Each number is 500 + 25 x the weight over its row's rms, rounded and kept within 0 to 999. Layers, rows and columns count from 0. Numbers have three digits each. The size before them is the row's rms in percent of the matrix's.

# layer 3 attention query, 320x320, rms 0.0573, rows 0-63, columns 192-255
120:491482501507515450501505486501488515473505487464491526516498511499483479497494538462504523522561487488512483460459531463558482488465485476518546512466513487474511481486472525501537512479495518
112:502506505503514445510471488477489487487496482478482531531515506469463494451521561487457500498546476505495459442451499494558535455496499496528536441445518524483486478504512539483506529492517499
113:485491514503537522459528533474486517521517532487497508486543519488501515485524529461459494505534441497482489444486492501506508459535454474523506449453516488486509460521481494491543445483500506
114:488469501514518483512499469485470517470512492470480491521483538502466500464505519506479524530523444508501472466507501453574508464496471492482525453451492463472503498514518498477497491490488526
114:506497518502482554481528525536518485509519531510521500468516498503538537500524530518480458490481486511430513527527431533497538492516485531478454486485488485495501529510494456524504450478459510
112:505473525491532494497500476480475495495497517472475510510474515483457528466491526485450517517502438500480474485535465480564529468479460496513535460473487506502510510510537486506490499502493494
122:504490530485497564472507527501512478547469522532511489469507485459546515520472456505511465461475489471467494510546465541468502492501486514481466485499474502536510552533465487509480465499474477
114:522534541507502498540507502518471470460476496520521452502495505507500515557498545528522481504540507524511521537446472469513486564501510460472497478507490512460490516517503460495488469516495511
113:474476515497512475507511450484474511482504484478499477512484560513463494477507524493490515531526463507513465471508503455576500487515467518485527465476465460462513502533529500467502480492497525
114:509501525508479486523512479498454493501498515471491518477523528460491521507495549515488461518550468496507483519462468473554547513501477480483527477492477503455512495547468448520493467499503496
118:490512458504486521484507537524539497513508504514539506481530460508544483528517483490511478495475539490505530499486519531420483500495555501532485544540528506520503476452474515516507518507503480
118:529514499485498512494476517496508482509463493525516449522470500528516465519496460493521529480483559515501537511524527508454435537517523511500491533511493504512478535487522525476475503510513505
133:511470492469498475498457502501481519477457490536524461517464536501482497536485440532549514505477507482535541539532532514469452564497530480495514529524474493514490524504475511483469541534522481
109:517507484491518486492491494496493481549517507466486509460528484513490499499520523507478490520534490557482473480506480506506495498522487489543528456505484493470469473512522483508522510537504466
100:489529462496475508494504525526532509512538499524518532469532494498521501515532490532509469475478535482499528510494506555432504501522546535497462535521515515510500473492482499520519503474526465
131:508508512477522518520480514502499516477472479503493477560476471506467476496499500485520543521521509507498512466461512477526463499463536459517515504483522517511500515450497537475486525515514522
116:495490538511510492508502462483452516472492505493490488526483536499460510460496525509473517511523450492500476494506481471578520493505460503468515455474482471475498507547517488487482475491496540
130:484467516510471512500508504509475509482494505505534482453532534488523515524496512553506459497511471493485507497480464486517491505511475513476470511505469479443533518528466464494513442458461512
122:480539524489459442531496482520480480518500487507477530483520512488506520505495509516524474475523524496537484555497506507532556512516511537463469518512482523476483506523514461535506523494517466
121:491499500503470493466507507490492480495483513532506459520507537464520469510493488509477469496456496473491542518518463519462508535514465539492489483547483487525491511508500492485471478514474500
128:549513521487482535491476537513492477529471508513516499500475458498523496553480461490526508502482526502503528550522494524485483524476505482503490506529509535539497544484481487509476515512494464
134:484523520491532537524505491500517533527485497505500523532477447505475519487487482500519541504481504511495491511518539518508497490475536470490498551464518495509528499464518504525495507504524476
110:461477526457534460477484463479489488490511507485470527503494523475478521469479522510471497506500432485497475481522504482565529470476464487511529448481473502502502499499517482505491514514498469
125:524504509503492525541491508510465512496462497529521485476482489513502517562490458494545486526517504503515493565488516499506491539486491462496501479509495505482497510513455467522483498529501479
121:555518505553482541524522509485470476535486522480521497468520464496514514524503482465489488491520496547474476528506476493509524513511467494495483473497510495495501488516510467513509437519467501
133:501478498530484479467519522496532483482523512483479507557511505496493460478496487465473528505460500484494560535505499477501515501480464514489469501510525483509495488482532499490496483528458536
106:503446525497519461489483477479470486484518519473478512510484528478484498479499525495456496521517438511493474467507494446560522484479466480510533449515492506490503508504522491495505512514482496
113:492469513462531476513470494500474525483493515495484540507496514470478533469507519539502487498512424496496484456487495489559534480465540479487526468478513521508518520497488484517494525507515488
126:546511520469517547487504529525492486483473506523513447511476476522522492529511498499534519493506525518479537476494470498475448517499526486493489496514515521524490557472476511476493487496478523
119:487485530510500480505502471495464513473500495476478481511486549498464517478489533526475509522528460497503482504513482463581522502512453495463530451475479470453512507539517484491503464480486530
121:511509481491477491481480536499532492518504498514532504485525480502534471532509478488532491474485557501517538489473511532432480510514558509512472554528518519523495493470480526504504526497511493
111:542541497508466510509495531522518489516505514531506511487510469486533499550496488499534484488484560502508530556481485542434507546513536506491484532537519532526486490491462495531496521513511478
106:490468525495554486509497466468469482482492505458476490521479507485475526466490526474472508511519444503483445483504489468564512474465453477521526448463479514488500511512529481495509496513470498
107:499520468500488508478508533531504494521515489527518475505524484526526479541509477499528498493480557506518540521503507522411459539533520510511477530532504500499496486480490518486520495496520480
128:518536504472482487475457508491521469511487503515496511516485512509470505454529539515484541468490535501481502477516506556489510495520539541478509490465483511548471506526552534498480543493543484
117:471503489493504467495508507482509520479502488498502488525509534510475486457526533489503522485539514473508478431484527516510478478546521513476508531450502450475485458506493535469520506463529522
111:472468512463527514431491533500511512512509506492497508512505506467507510493481480515503516498454487458500542481539500512463489472503484500520486510518500515545531551482469516488514501503493452
119:513503454496480498495490521510535497514502494516531487490513483530545468537515470505536492489492558501520529494481529516433455521507554503514484562535519510517491496461483521493497516509508491
122:453495497483530479489501510484489519511526507490468564496518502454492532446505535500485518482493455485518478441517495514519523443493504498492504497474510506507518471488491501510528516504510475
105:467526464497480498473502514501521510543533474515502498481555499536497500503509515505481504494505538479511495480531516565441479488556481518494489530471484431475498452484494501501538490484530469
117:490516535486505455494508478483489494483509499484483506521516539471480510455525570520461482503527462493491480471456459500569560488507489514482517440462492517491509501521514491497494492483495502
128:477474506490497478497514471477507488477520523502473479518494521487509496436516548511455497501492446514473485453494469472538544474480476526505506458489502498523497495505547499483488497509470526
106:488533520477485538481511503513520469534497483516512472487492475495532531498495471517519473463445518479501506527520486501458510512498486527505470492550496561538507548496510477512483507491502465
123:489493525509515483510513459496455516480491495480482494514477549495445516450487528512477526514515456499492467501520479464577514501517458508469518457475470483475502515537536496484488476489501514
112:494481485477505475511480465486529488487509497490481533527473496476473494470499508498461487515481477507499486503513486494560574482475518534516523442526500526529485511492557493506473551531497494
110:528512466523479532526497509532489504514495486530523483445507492535525517548499469525550507492517551503503514527507509521435449531534532487478478553489481474472491486505460497498533486483524511
115:468485522493528449490492468466494507490503513463472508553511524469485474442500527477458528509507455508508491448476511479565538462483483497497523462481507487501498475506540524479488501505490537
133:491473528501523501459488513459513504510487508443502555511510509462469505453487493458468504482511466468494489457517517502530540433494467484511507468459508517517505486516505530486503519502514496
124:452511515453547505462474512477539486513489496503489497514513491461498494470499478519487496479477475467504492426493486512509497462484522511533507450517501536541495530496496542471501538494503480
126:473498520516493462511506460486479509484532502486491516514496549475461510461502555518468500512522459502491482479493473480581538480511472512465514469466482476463510498528532496496502485480497511
107:517488536501514485506501487487465506492503531461489508496480529488470508479516540509487507506529447510489469487483464474584549486510462493482502454464490508492493507551508488504478482484496528
114:512521486495489511486496539519543494521510504531509516472519451488543495542497478501527489487474547492507539525497514545414487523490537491521476533530531531517502479468473499525507524520504464
117:504476533506518486492490485482457510483498503468483505509475523468459511474476516490473504523506449496494481490516480480574539473490449484489522454477480498487520510525519489506501500499495509
114:468483535488537477476491477470490499486493505471468502517501517484465524446484523499457500515506438497495478477511482481572538460483454482489523447464480486486502514507537496485499496507488494
122:514509510480489447507463487467513474504455502519465512549466534464502468460498501500489528453488537467514505468491504512503500497494533536476501502491483521550479505513530539492470556513525501
122:474473494510493445506499461499481510462540508485486537493489537477500517480515547527479490512518472483512473477481497465547535474489484517499518498503493510485513481509499490510510507482497501
106:495465508506523493503502472479462497478501491470498487511490537516472497463503531496470510528529442504483468454493489475576500459483469490501523446451483462468505504520506496481496480494478548
118:532461487549493483472493509461498476482519517472486528517523490499487462470516541452429502532539498527458502459498477490532512457487474482517521452468526485489485454470528520486509511524457545
128:514480495470499484456468521496479510508481490506505488518484520485478475530474461495531529502485525460529542515530530519463455515509506474499505532513480489517483512502449543478490529515531475
148:505497490506442438546513479535479498465515495515496469490494533528517493536514537529516485517512527517526519555470483477487494563519511524483492532549494497457500501516507472511505494487492510
117:495474527515526506497503475483461500475505501470487491499486535492460524460503523500467501524521434495482463476508473471566519476501451492480514444464481479467507512528516482484501480487483524
103:511550535508473521499524517535498479500499519504481501485502482492558545480498526506495495472458522500482510524515478515476542503527496523474454538502505521535507512510521483525478474486475507
115:510513455523467540501517530518525504518497500530517500479519461520542479539515459498534480489494562509510519516496513523422468517511530500520481548543532508517501480473467512507503512502496508
122:491511509558473482518537498524478507497520509489490513472519497501533517517471516519514519497490516519513521556504498479474511523522456507469450569513507466481515472508523480507503454486460535
# layer 3 attention key, 320x320, rms 0.0546, rows 0-63, columns 192-255
111:509501510522470461527523502484491533498476504483488535553505526525502448498484510538479553512513491466497500497460523473550483487494526485466528516502494484483519480470508509475511511458509482
103:519535508522481431519492513495499463501499509481479523567507516515483492478494520512435510482488504508472498489468499516540521476509538505491506483519502518489489472499501512497524534507522483
112:475465486508519431502545533480499514509490538466463562512512482502500476461505504486447528506518494482461501485532493519492548481511527480513524466478503532506510457514513487498524471478451481
099:457451469517497440507515505495491522518484472493509515568501536526496465488499482530462506511471489543475511501532572477533493490502534473472526470520507508508483484487523515493515532497466468
114:517502496451491539459518503518504490535534526484515506450513472502490540502538542503505459486495486519467486485529425513470517465543491561546476506520545513544509542535492489504489475474436516
103:518460474484498484490484519518478502499508498473538504582509524540464515480489475523475468504454499530456496491484517491506474505480534483483484455542501508533490513498496502487509549508505456
117:502465499476530540481531532503500497498485522494509507481498501482516550512485437479494475488506495495469462513544463538456519523523473498494490460490501526543504518569498483530499477480476481
117:511554507487498470522494469513505490496494503480489476490522504510504509531488563501529461525531471491500520484445461445526520536501484494510540474545483541471492493536477503511486487481502504
104:437472472514506439501524509482508524514508454500527508560506556527489469517499481531453498519481491527483506525529562470511500516525530477469537474529491495490490476490518499491511527489483465
105:530496488496477463506489501512463510555468487466517530477532546509477515503477563536485459508514449471516499497464483461520540487539517522488497492538484515486526487524474517465494514476476455
109:528533526528479546503501497494516487466483530508471485433486459470525503487530516484517506496535511471515513493479453519512497477477470518512485548445498479489514485500495493506498464505496544
107:490545518501499502506519493497523491486499499518483471511482482492509491531486458458521538506532537533499507503535523506475516547485443472496533497459479513471479491506513501556481500504550534
129:509500505498517489513492473496482518450437476545505496517478565478495496528473457495550526522499487477511519532543522491494509558493459467439538481493458494470504512526498494498472485495563501
112:527518503493514463504508491487462508547497495427482524500525487501483526473519558489427503532511480544478503471533469488538550465521483502508523476489475502478458448517520490488530469516466453
095:509528509500486522507467477481464488497501504561493506424485475469507511484536551508512505485494489464522490509514456515500517466518494554518497545484514469478506492510500502498481476486507515
131:508550541501499490525518495496509498475484515498487472568474494504505478505475492488471535512514511519479507474453513484572495550469498437477519491505502498483523501466517504519499507519543509
102:464473477495498453494511516507504515527517468497530517576513533533488495507486474527468485506453490542476503525518551478501487510508531477475504467552505519520491505495500509500498531510502469
129:455450481507490479504515512492501536512488492497519506452526524505495500526515511555494457519513473477498484504514466486496555503535479529495523494512542513492529503549506504497496483437443494
126:528528505463465491493428494499474484531511459516503501471526516511490522517489543519534454458498482489570493516472488501463502461545521570538494529526485507494492497502450521489507523492543487
115:465498472504490516470504526520528495491514495503514454475505516499504511548507463508495451531502504476517532531505489534448470532502444492517487478535494481523506502536504489512461502529461501
121:569546534443531548490480488509486478516461519478503492494483484486509522527481473443542490481539489499523495473494470503494507537486455496502506475482486527514510528527475508506482485484526516
133:505524527470520527505480467495481501507492496532501514514467464473492484464488487486540542464486511527499465482495545481538474511474522515483466561485499496481528537468493501501499503517561493
104:496437486479531462499464514511461506478492497488526521579500530526482510484475493519460481482461493514469483502501530504510478497501533497473502441538491506526482489507509494484519510495489453
125:534560523464501502509501451493486493539452493487484502459510503501502490504477509483541482514515456480529479498491481472532531524488450524500526469527477520473522519508456514488472503481529496
130:531537498491496503480507496529499464570527506449485509459520440491509507498493495463506451493511480537515474468489471500497522489499465520566506500513525544503486485517482520505493511511458508
134:471478497546474516462494525523554475479527477477465451515512490503512453542513469494503497501495524503512556501480535512469450505472507471531464512487501475510495524449495490494478500552455559
097:517441470519505456489493530517476506488483512459533502551501550529502492512484504530471449505474486524473535487497510489492474497492524477481505452531498501534498496504500495468507528505457483
106:531454506480500473516463482496433508491447527511519527530486536490494507476485519546495493464469487489486492493497493493553519491491568502443497490543503496522505523504502494482516509486500473
129:518542527495507512506533484500522503492485553491498464506475471499518509528498500459515519517537503504464501503496451487536500541499474474487529491499513514502516524519511502538487482486492525
105:460470470500502446512499513518513536524506460502528516561517539536478483499482493539480471520465477509495516510511548481496495508522531494472528471542507503504499504500510515484506519484492469
108:517545538521480520509503485486516486477477533516468492433476462452532487505514519479538525490537519466516521492495442513501520493501477522497492548450494488474502497496493489505486464497512554
103:549561522484496548495475471504497489495479522522492480426489470481515520512498534472564491494527501463559509489458430502480501495494491532514479530495501497493506510508464513492484488489528524
100:495459478495531478491504524518493487502521495447513513587517527525480511483481472487461496505488496545466471497491541481515468509487523468518509445530492531529490494503509493500527516520473464
097:460544510497517515495520483482498516493526499523471466437503467469505483518520510477516527519538513471527498508525462505486511509521453503543517517461498484466493499489517494528493459494488536
125:535549497487484462506456494491499468495509502548489527557474529499495526483513499487483560466474535517467504517540500553487521513522538531469511483494493507518467499526532504524508528503575492
112:450488493539470411533524514461515531498516484555473532541500508505493451471518510534472581507501527471489499512550521534519524497519539489445542524487506471466490451488549496515513488483538474
110:484429509498529525469487533506482514433480522487515511533486512477499520501499471488505510482496507474490519513509514523474473509508494481491493493473488492538534514527518472519498473490482517
109:500530529507486529519526487482521494488489514526484487437484468473538480510523511468522528490562517466517527499508470506498521501496462500501509544447488480472511495501509493514493461492498549
114:502449481519492492491461515483447501481494528505501538513479500488498499471513520522504504447493507485508499507515506519506482463513562513480488524513524475549519506491517488483529487510501471
105:468531490490491451507500492456486534521527458545461527484515492494479492471528523470465558510522523478497493534553489532475524452541486519521548529482499455469502467485531489529530469480511478
106:512501498484458433498481510504507492503506509475512500554515538523484502493512553550453475487466496481472529510444481505538519492531562523497482473553496503506486496503492517491508523504491470
122:474442468524472479492516519518515496484536515481505477539503522524511510494512500520456475511464511526456526506487514512505458496470533479509480486541515502541488502499528483504510526521441492
094:506494505449518570487482503518479473471530513509534473475496472482499557527500492475532442472511509506516467505459460496456489512502487525540493483499494527544493535535481492527505519501507509
112:464472466496524465494505508508495506530525473510537517573514545530473497508475487528478484512451490541478500522520542481497498519524534494486513463541497510509490501503522508493517541508499459
107:538497504480478528477462504528525461493512491479528451533488520523493526505514498517500471479460498534494518486448496513517458487476532520493436485535477487523471525486479502485489551553515495
103:490526505507529514517522466483496521524488485538488524428496495476497495510495500475517528523538502487504455522566466482483548497524476502490545518465504495466507495516518507510513479455523518
107:466463491525484446504490536524521497486516500474489504577506501517527477492497489518465504496464508509472548500474567509526484504477545447483465500525501502515489471478505491488509515528465497
124:519450513529515467478479555508507481495483488463500530571495511492502490465483456479468500461477513509479517493493547534493499480489530468475471478482499527515502469507512492493520497529500492
126:469462506504541502506507531501511488434484520507510496555494508490511520490487458479463504477490512500455477497493506536527487523488524457462494449507494536523497499523513458519526493509490476
114:487477463500462444497480508507486514521532471510551522554515544528480489500498538568465480500444485516477513501507507487512489473535558540485512504563508474506501500484508518477500544497484451
096:515469499485501440493494505531476500538491525479528526560502543527494507496487507540484465490456491538467509476497515492504523507529548498482496487556508545504496506527490511482493534496480474
104:547529527493486545503472482500489489468473530511481486428489461467521511494509534491544505485525494454531496492471438518488494490494481522510470532474491483491519497503474499497473469500519535
110:529463481495491465488477519517481512514496496481545521574512536527476497494473482522495473500446478521485501503486519502495489505504531489478499470546504509521507508524501513483499553509509455
105:491461475498508451488484532513495501503507490466517509587513528526476518483479479501464480498465499527470505500501524497525476498496529487481501456546493504517495475504525492490524516516493454
119:521496482510461482500468534491504468462504510547506482552476547495528517510488459502494508457473532500490517512491530546458484532503534481454477500514482494503472480518512497513489548529561484
120:504442467526464495496490521497468520481516494516537508506498547518503500506518527581484461504468491473520509520458514475478487461519545524501491518533501483518513496494497514470509537469470468
094:473473477514503441510543514501508505516496492447502505558513534538498474494497478520427504525477496524441521506528537492529506498501516464476521466511507507510492491508520489499516517495467490
113:518495489548467451497511514493518454512499502458469510536512487539514461484519504487436512520509507533462535465508498526522506479490495495513491480498512491510483444480514519482511503519463518
127:496506515510523472490500511487480525458441500508495517534486538488493483505455449461509545513529500455506507533554510517490515541519454457426546483454461487476504481523505496501494472482547503
137:494530488481457501503509483489494531513526479519516462430511524522498489539522563543528485537500479483557526512475470465474501500526493546532522527517496470478489509477487526490476527488506511
102:493446464497510446493513525505494503514515492460525515563511538531488501486498479519467478517457482532464502508523539494502497493518521491477513448537507516521491495507510512496512534512479453
097:521502497469494556477473504534466486491564527512519481467513458489516542499518536494546463465492506526522500519465482501452478473514520537543454549522517510544508532513489522515489516490490516
112:513531522520481560501520486492521497505492512506483471417496459472518498506515492474532513507537503474536503486487471506479495483486460492521472546449510491486512495489482501505485471500490536
120:475477483509489531485492503511483520523536484498505500441522472499503479514504516526559493521521501505544510517497522469453471483512478510552477558497527479507508515489485519495491496500480536
# layer 3 attention value, 320x320, rms 0.0403, rows 0-42, columns 192-255
081:512487485501510491527531471483439516499482525423471517463488510481510503506463497518509505463523487491489443486471436494534493519504499508518512487544514508497456516495468514504486481546474531
096:461510498495489514500493524498508532516520514549492472507517486503493468512485429531540479486536513528523464496483519512491495486535513490508497475509524486512482488502518496519492476527520547
100:515488509512481465512480536522430504509499531528473496506514481498484490513505510525474479513515505500478535488513557489465511472463528450507509557496509479491511466467535503507504485501515481
093:504503482530482491479539469481505467474492515464501486489505539511511486490552535477508522524467472521512564503509481509526502516525455544473510465492508548476488467496482503493476462493471536
086:522501499475498518452522517547500514515500502476509425482472504491447506501516445505512452467479501489497491473541456486526495517488499492493496487504512530511467518491538489491473498515482523
097:489490490508506496485499487522501498492485491495486477499495509515482487498530484463468478490489495495516549530517510517521515514515497474468497472531445518523486516517492468481477474524500503
118:532513514495463482498484495508480479534533549504474494486523492490491524498501493464479535471491505504459524447523437485520540511493487529481479496528530500500443493501523502495493474513494539
076:444502510516532500555531489464502478495488477509533526502488480516501464495483506514479476491467514492484495552516498511491497523519487472552545486476457475473480455489485462496527516524507485
104:480522478489461537493480444530497500489510544500452515479577460529509520487517523496494487505487521501477556539530466483472487467491494511490524493514541458509523559494524497510495464508467531
118:520523498506568547473504464537534515465492508470518482479510506488512536513494462459524498501518502503510491450485504499469491481503486477517511428513501500515523575513506494499499496485466533
096:436503482504494511512473450481493486479506471495458546487538491496468507518499521550512479486499528535491543520527499479493478463518500498536536493503481519498477466500486489503495483540513534
079:500492529494560489509547514460528524509509492500536494503452496511481495482518503470524479507480483498530483457474478509502484520512482495526501460487487502466477522506504462493506518499493504
084:468484454538527541507478463524482454493517505535511551472518494470472560518500476465516488460520531497512502500504479472477524475534483498527520457530517485503467523508491494506502518482504522
085:556528492520492488494500494539508484515494508490468498468464477496498487506516456501490474495503498474491497502475473522449491489446522502506548523481498526521518558492544497500527504524538501
103:497509511522535486523555483516441503541499508503507503484463493482498477514520529576529472496495470505474496470515450514530441525500472482525520507519515519475500496509513498497487491552495471
107:500511531516492470519516506468529495500483500464464534463507498493527500493491484499523534478500477500505503487480504514495466463511508528517484500486496499501495497499472526494515522535486501
089:509491530502530553510509507494486515523512523477464470473459493519478470499503491528520487451526483482470529493470528469537502477537517500504517556524525495499508493475524509501508474532487508
077:482535521505506500544490500508512501471508511513504488490464476487467432493500465504495500499517535501537498526529450492489510530528490493503533475471462486493478483490507469498536495515501520
081:470536500500554537526528469497513488490494489491538499514479493513478484485477480473526484457497537460530520513526474482497536517550469476543534467495462471485504474490506483503520500512482524
101:489501512469492536482463517535507499516530494564444484478510495519477544528505483478502509510494517507508500557546536510492495476483518476470493504535472502486502476486506475484521503486492478
092:527495495499517516491500545540533492498504512454494471466476492534482526480473480423479469472508499434466482481467471467480532473461516524530503501512479486525467538459513486495534529510487498
099:465495528489520506486530530498524549502472474453482486507495495517501499510535507507488490522496470507480514443445506496495466473450496530527460523490495536501566575476458485495479488502474486
083:517512507483546510489502487477530489523504504532496492503507494488524494510514451458503513487524483509487567485487539510477532490487512487467493488502461481552531543497542517499510489486519460
094:461520510515483475480524549512485519514531482530466462499501516526448479508503490488504482523475524488523498443544505506487474506497507503507497489490491546484523508490495497482504493507509464
083:541551508473501472484516478500469519524492523478500503526497493507505496510526433499541517501518470527490489486531532543463468528483487505511459486496501464524501523533532494503519509541524465
085:546485483492556482521519482489457479446479509485532531474495509495515530481481517534489467501505517482478459536478494468509489540493474470522534523506501501499495455532493485487501495482491486
093:477510508524485488526475503467521502508491515459547499470498488490487511479491492456518508471484508479524475512542471495514561500534520505500532456458463520523463500495512492503497499518513539
102:473539502509477521492492463515444525450481505484502499548529482481510504515499466461462454467525496488472539514456533511459489466497477483484454503525520487543526570500513501497498520496492487
084:561532505484461495457482535511514491516480515525431471509533516488510501510508450459513502491511459498529528506480539515484511461491516526454443488475530485531534546518492531495503495495500486
092:535506519543535477508553500497498500517471486499502511482475506486536496515488514484509498490496469511497532492484534512477479490465484497456480525508475523489603520490517513496524511464516464
092:426515513476493498507515483492488544540478503490463512512502499503461476515511482524514477488511527526536461519520512530488474502562455503511477456510501496497485506526429500493508484532506532
085:499504514540495537495479528480532479519498505482546526501480484464466488489504453517496474466518501489468448503531466487513552498511501523516521526480549528513497521481551512512525504514501511
079:525489489509481502454511479521505481535511495501497521502514507496528562517518526471492521525509452506475508494505491490512496515453532496444477520493529523512532524507497516493501476469461476
089:433508509475484502490475560502494542488493474517461510480541474529463483500483477466498447499512531502540466522535542509467530481508488500504510472500468479517487496502505501500539479511496518
107:546462492488538544493506469509516483471521480458528481499450522522499512488538509547516494488488507507459505518511510482540505483493484522545511501505531546493487496501513507499491498473462545
092:531526491506513517439478512560510495514546499521490464516492507518501551506489510429505513477497514492465541498495491485501501430503505511472486504515499497497450525462559510499527488489467522
100:478557513529512464544508471487525472461489497473504496505445503476504472488506487507502510471491556485507516490522469474519499532513493530513506483480463512460503499504514475508526478525446540
082:475535478544524519478526502512528505539511511484517517511492507515474471490538466474546505477520494500482482414496476498494510453552517494522504409478508565532446524513492511508505500528492565
090:484516506537499496504495492495461493501512520464449522453518482498490525511473541468463503480489520496528472506536420502495504531547455524512530475533473494473482487510450506509503482543473531
084:550507461505476527466457490552483519506504527524475502488561494524523501490494493450536520505486459511483547515512523505482520473471485495499493461510506478546482524510478532485484513473508488
094:529566479494483499515481519555432537494516531513460473507527464510507529511486501538505446493500517501486477477492467500438459474452495508533491502524533471500470539500498514512553491513489510
094:547498478508467498436485524535474529519489500476503468483520499495507524504490496462538521513523463485495516487492531532507504472455532488465485507508515504526490550504506532483467500479503509
092:506497513496528513488502535492468507515504537565509488537457487481483494502486491508499499486505504481524492493484515483481540531543478472501471518517537489529508445505491515500508523479534485
# layer 3 attention output (transposed), 320x320, rms 0.0423, rows 0-42, columns 192-255
075:509504472547541515505505490533525489457495467541510486514504527520518471501502497486487481508503520500518509477508542499469498461563519458494526471487476509510530477489550497520515487502565471
102:504464487520525476517497492506499510476455479479520520481491519531538518505529493481502496494471469498484547534505516472498493487505503466477499492480466506485499554493484462497492521525495461
090:486527510488538505475497485481518492562471454513466467463493511501475506467516507489514500472487474459537453499461488511487493506544499544463522452496491487506491531503501509529486531486470513
093:488500516455501496500484489500519492497538522506521513492513474465501477497436470504468490511528546467504462470517491518527539526451535491545468530512506501514513477510525495501520530503505483
093:504520494511528476530503493515498493501492477513474575504523509503532496520487509498521543518512540518532503519464539525472528519530498502463506502469495497481521464486475525490518511479520473
091:505523526490519514544489496516481476486494490512495524470519494480527500475487497504507521519507509500534443475455492492494502533530540535517510537440528492481520466489542517514507508530499480
106:489490456474525499518520471489523515474513466535506494498500520481528459454500478487481474535460488482528463525477572525524482496510558468500514474488472564511562483516513517512467550503464483
089:551492491493480525469482499554490483460512472519482487561482510517493505493523519497519551532480484548484520476496475519471473498481525511462482509490530492526495530495492551495494478491517493
101:521485515509543466523534532446466509499489459504555489502470490477526507521505440498464469515517506480517440473475537517505521511520490482510516501516450572492473457555481487492492551490526512
118:478463530511485458565507524483482516484470497498505558564506504516513508518491461497503536497461517473498492547516510488550524500530468506468483540487488495480489473471521476470531445480531470
094:547494517507510488500518505499488509484474473504493463510483493533569506529473526447457496509488468529482466470499488528477453495519506486474477499506501484500484513538512483499507548498529450
091:513501470486449497500463478516487481467523500497475486565521499507471489501484522491505576509473511506488529530512469514505497504496536502466486518476533460532504515479510532484508443471513502
086:534480520463496471501537501486506533480478489488494485536509501538550489517503476455478494573456484518480479503455519527543462499514500479450504513466471538506522510517524482492501548540506469
080:523498495507523501475501521497490533482475461508482491524527502510515535511500525522498471490494511548529435526508577505504474521561495470493469478507492521496495442531465513440490471478502510
096:493518529518501509486452495508520469474491462496464476547519520512465498472480487466486491477492534522530488504508531500470519483507530504493493483510499450512502538504513516479516488497540519
096:503475460504499511475489489543500476502479476504514476533505487496478487497499556504471485507474494532503506503539511464501532533534511476517482486506511473495509496463487461491483460487501502
090:479518494505497472494486489525505497518487439524496526513554514522533510476507485491466484529464516505526487498509543515452483508532502515506504424481483494515504526533500475487496524535508486
094:540500490496480493505502505509483506459480470523478499533488517508523525490526529495513559529463496531486506519494531525462460484512521492452464514502499491507522493493468530465498480492496468
097:539506493504454480509487500522482493456491476533467508528490505509537520490526510491491555541461493551481500502495513538475464488484537504434468516497492496507525507510479522483496503493512468
097:506483501495518488511515518457509519537458494470537490491507486484515500517511520506500520513504512463521518471452465496492537543517497537555519523460524509495453513521489518504490521518494531
091:506523488499512475503490484513486531525487471515472513532550502499510488507538511533483502533469522553533493515486554527495476540569482480471499479473504535515528466529484490488474494485514491
092:480504501514494514548495509527458489517503521487527510505499486483499540479470529515501520440538541496529507534550497494473547516534488513497498471513513431509437472496561467492506432481527519
079:485495484500476484544489493511495489498510510490502520487529488475485473448537500529490483470482515464543448505526487502528508517477498521502483506477519541481488480490496469502429507504473530
092:500489501502463490515472479499501481518486547471522527481510507453517495455472511509511521487545510482513512519514493485510548528487485529531489507500537469511486513482512499519506496462484543
074:464466497552529517542467495501522453508495528518512560510493513483499460426473510516511458477485523465529504492514502478544559496479510475510517491544498508490489498500493497521459500504471510
079:515534518494498527474486498545535498497489447522428505527468521538518492507501516505513503506466501538507483458476496497500474472508514510466475470527489482472509522501521520492520519533559472
104:544501482497485493498527483533479492463473481543464515524474507489538516480522507504482543541479488535497503521486538517474452515496491471444461508515483506482535493475461498494494524497497459
106:475450517520548502562495514514514508488490503515514540467497502507530524462488472504511490505485485508503438502493523460554536512554509516500503484490465519471512462491507454518502513526493491
100:460500501514511488517510491475494512524497523477533520436517483478516498466489491517486442477511511467523472501525527460544534507511470496546514490502480522454491472497498449524490529519479538
099:466506508480445509506481509509496481518528527494499482535546489468445474457508480513503492492495555461504472494529485478524526506472491544537494498502528483501445496482518482492499449500491548
094:502464489537497524546475495527490480436486483506531519496471487535571514448479514468501509533480457522478541472512499477512504494514528465493492502490488481486518527497517472508495503539490462
089:526502474485499486487524481520503526473491492526468467504491511521521512513520517511502530530504508534494528535474560520458436505508521469451476473516464496523513496509477537478496534508494468
097:480512512471513493499506503472517514518521519469504469468510489481481479527476486518484436463534540458518484489496488502521523506486487513564506494503501504493482474509535494517510530498503531
082:525500483525503451543504486503482496560462515497505497491454535495530500494515517501536546532499456489476522463458484484501502532522503473476520523490522503503467544488487490530493503502499462
098:491554519483512487471497520506528502508503504522465483508526468504466514510495518488485492497541526471507526477460471533473476495502520475476483487499500470536514512540509523476478514546516464
086:514449513459544501532539492445517546509502518501507529518549478515524481525499473522462476565479512490541465522462523512519522586524512482522506511499493557542539494537494460480496547496482485
104:544497496492484509504512501521486513444489478531480495532494503516525529495510532488510560523471511529480500539494512531465470489512507483452454519507498471506524479494470516474499494494506475
084:519458488471483480528502474495488525473491511483482543514532520498551481516472481487469482535483502533507502533537541534513471527490470452463469518495497503529534494497548468476502513490523439
086:531479460491488517491526470518508501460476446526511507541477522500561497500489478495519499548475467522483500485472541481526510515528555465489504517486509503489534495503492508510527525491537482
097:461520526524516480515506499474489490538464528487508520466503491461505495484492452512480457493530496477521465476501500471556526506496467494506519510511485527456490498519515454496495508512505531
091:484462515522554530532522487466516515531472489533525541502501517497533512453510486482528472518492488496512485535488549473541545505549484477448532486537474539492517509529475481486463508497498519
104:459516515514530491505508511485509491536494523494502521452533477464503491500475476509479450481534518476531467487506495478533532513509459507541523498493485516469496469500514463516513529500509513
088:482522463505477469490453472507533528493493467480489488473525531528480504496528467485513530475471466479477510527499500482518471447495521531482513470480497484496542576487499512499506469518470540